Weights of a small GPT-style language model, trained from scratch on English Wikipedia.
Size: 12 layers, width 128, MLP 256 ReGLU, 2.3M parameters.
Architecture: LayerNorm before each block, biases, tied embeddings.
Training: a variant of Adam for these matrices, 144M tokens, 8814 steps.
Each number is 50 + 15 x the weight over its row's rms, rounded and kept within 0 to 99. Layers, rows and columns count from 0. The size before them is the row's rms in percent of the matrix's.

# layer 8 MLP down (transposed), 256x128, rms 0.142, rows 5-8, columns 0-127
106:21 55 43 21 33 48 27 52 79 70 65 47 43 78 59 63 46 45 71 72 49 50 45 62 55 47 24 46 09 35 51 34 32 67 45 82 62 44 43 35 63 62 59 57 22 49 53 66 42 58 59 35 68 51 67 39 52 42 53 57 58 51 29 41 65 54 72 46 51 44 71 54 55 33 50 40 37 72 59 36 43 33 67 60 57 30 52 65 50 66 27 44 53 47 27 35 35 65 63 45 31 12 66 61 55 70 58 69 29 56 64 59 40 69 59 50 56 54 25 61 39 61 23 51 26 66 37 77
104:39 56 22 42 35 60 48 42 60 66 66 43 36 45 32 66 24 49 62 49 69 25 45 34 57 41 50 63 69 55 58 41 45 49 59 56 44 36 17 35 63 38 42 42 36 58 68 62 44 56 45 40 52 53 23 71 64 52 85 60 30 54 63 64 34 62 22 46 37 59 51 55 36 29 77 28 15 73 34 76 58 41 52 78 46 59 67 61 59 57 16 38 45 48 63 64 23 45 72 58 32 55 33 32 40 52 59 63 67 28 54 44 25 85 49 42 71 41 58 78 62 41 50 67 45 58 52 52
095:35 45 50 46 53 41 46 31 57 43 25 46 49 47 52 67 58 45 62 39 28 30 70 41 58 58 44 31 47 44 46 54 66 52 80 59 53 43 71 38 64 47 62 42 19 40 65 32 41 51 39 57 89 56 34 37 41 54 14 76 57 34 43 43 76 41 68 48 36 59 52 57 38 60 48 84 55 27 51 42 42 40 21 74 41 65 47 44 33 60 61 52 30 68 59 66 55 31 25 23 68 34 43 37 74 61 40 36 43 47 59 66 85 43 60 57 52 27 44 73 37 54 82 49 76 63 51 76
083:44 36 51 40 57 49 48 51 86 31 40 37 62 22 47 52 53 51 36 61 33 58 42 32 27 60 61 72 70 35 62 31 53 46 58 30 62 40 40 26 41 41 39 64 55 70 51 49 53 57 44 46 48 60 50 10 40 25 61 48 56 60 43 54 27 63 50 88 55 48 40 68 45 61 75 23 70 63 61 66 42 25 56 67 47 47 66 42 47 29 50 61 80 60 58 50 27 67 28 10 42 40 13 55 81 68 75 52 48 32 55 48 53 47 42 45 72 55 34 74 66 48 46 42 38 41 46 35
# layer 8 MLP gate, 256x128, rms 0.15, rows 6-9, columns 0-127
101:37 26 20 10 39 59 53 56 67 36 59 47 67 83 56 48 65 60 24 18 35 47 78 69 56 69 47 50 56 52 76 52 71 38 52 59 27 64 33 58 41 35 56 53 43 57 46 62 63 50 33 46 70 41 54 46 64 37 46 67 39 44 49 34 42 33 67 51 36 55 63 74 28 61 43 24 52 37 61 39 46 46 37 46 85 38 46 26 27 62 20 35 42 74 54 72 50 61 49 43 61 44 64 43 56 59 43 53 58 52 57 53 12 47 30 37 64 77 49 33 73 61 69 37 55 59 59 33
095:40 53 60 68 35 57 36 44 72 46 33 67 74 67 54 25 54 45 27 38 41 45 45 63 56 59 61 49 38 48 77 35 36 50 61 41 64 73 57 89 51 65 55 64 63 44 12 68 48 40 41 61 44 46 29 61 17 35 74 36 64 57 56 40 38 51 55 41 44 53 45 40 93 56 43 30 48 30 30 53 38 93 48 47 64 74 65 47 57 72 37 43 48 42 36 14 67 62 49 22 74 53 40 67 55 29 49 37 68 58 68 40 30 56 43 49 41 58 63 29 57 67 39 51 42 46 52 43
083:21 42 27 43 53 62 71 70 43 76 38 33 49 38 45 76 69 49 45 40 52 37 59 67 40 40 55 84 36 62 38 42 40 58 37 57 75 58 46 36 34 64 35 64 69 56 68 59 60 53 23 46 32 54 57 70 51 29 66 48 54 52 48 46 70 44 15 53 32 31 36 30 59 48 35 35 43 63 47 36 54 35 54 54 45 51 64 62 33 70 43 80 52 39 36 31 20 44 64 73 12 36 19 68 71 38 68 53 61 75 38 44 80 39 40 44 38 55 28 50 43 32 55 49 58 46 55 71
099:39 57 50 28 64 43 51 42 52 53 57 42 57 46 33 47 32 56 19 33 59 44 67 50 69 60 54 27 24 47 41 51 60 68 44 47 48 27 83 42 79 41 65 71 58 71 50 43 50 74 22 47 55 66 72 19 48 51 43 55 42 45 27 59 53 34 51 53 24 57 65 63 45 45 48 57 51 51 40 43 71 36 40 10 46 66 53 65 30 53 47 47 27 54 25 61 42 26 48 55 60 53 71 47 76 48 82 52 83 62 56 76 58 60 70 55 62 72 31 55 56 35 43 73 66 13 48 64
# layer 8 MLP up, 256x128, rms 0.16, rows 6-8, columns 0-127
111:32 34 27 48 37 79 43 56 47 47 44 33 73 77 90 66 40 62 46 40 60 33 73 66 61 75 37 50 31 58 84 64 55 52 62 66 46 51 52 48 48 39 59 39 34 44 43 54 53 53 32 39 56 42 55 48 54 57 22 57 22 49 41 49 53 25 35 45 50 53 52 62 49 47 41 13 55 43 44 42 32 46 34 41 85 49 74 43 44 45 40 52 36 76 46 31 46 57 70 45 51 37 73 48 73 31 56 84 49 54 17 42 33 24 65 47 69 76 51 52 51 49 85 28 61 47 55 39
094:63 62 55 48 54 46 41 56 49 78 65 34 49 58 50 61 52 43 50 71 56 39 35 50 33 34 33 35 50 64 34 84 51 58 50 21 37 44 48 32 14 61 49 26 22 52 76 36 62 39 64 53 44 36 46 35 54 77 38 66 41 41 48 68 35 28 64 53 52 59 65 78 52 29 65 72 66 65 70 49 75 42 40 45 55 10 28 65 40 22 55 52 53 72 53 91 35 38 70 49 46 40 44 46 53 73 37 76 54 46 31 38 51 36 65 62 67 32 24 55 51 45 67 60 45 44 57 60
077:43 49 52 36 49 32 64 47 35 20 73 46 73 66 35 39 54 56 76 76 39 31 49 60 53 55 22 37 45 61 46 64 62 48 59 48 46 55 57 47 54 60 35 64 52 44 36 44 11 39 91 45 19 40 48 52 26 58 57 25 59 15 61 48 49 53 67 55 60 25 64 57 42 47 67 51 81 54 63 58 49 33 49 57 10 35 35 48 57 42 54 34 36 53 46 68 39 43 48 89 38 74 56 46 40 30 45 63 46 47 43 36 68 55 58 61 29 36 42 62 41 14 45 66 37 74 34 51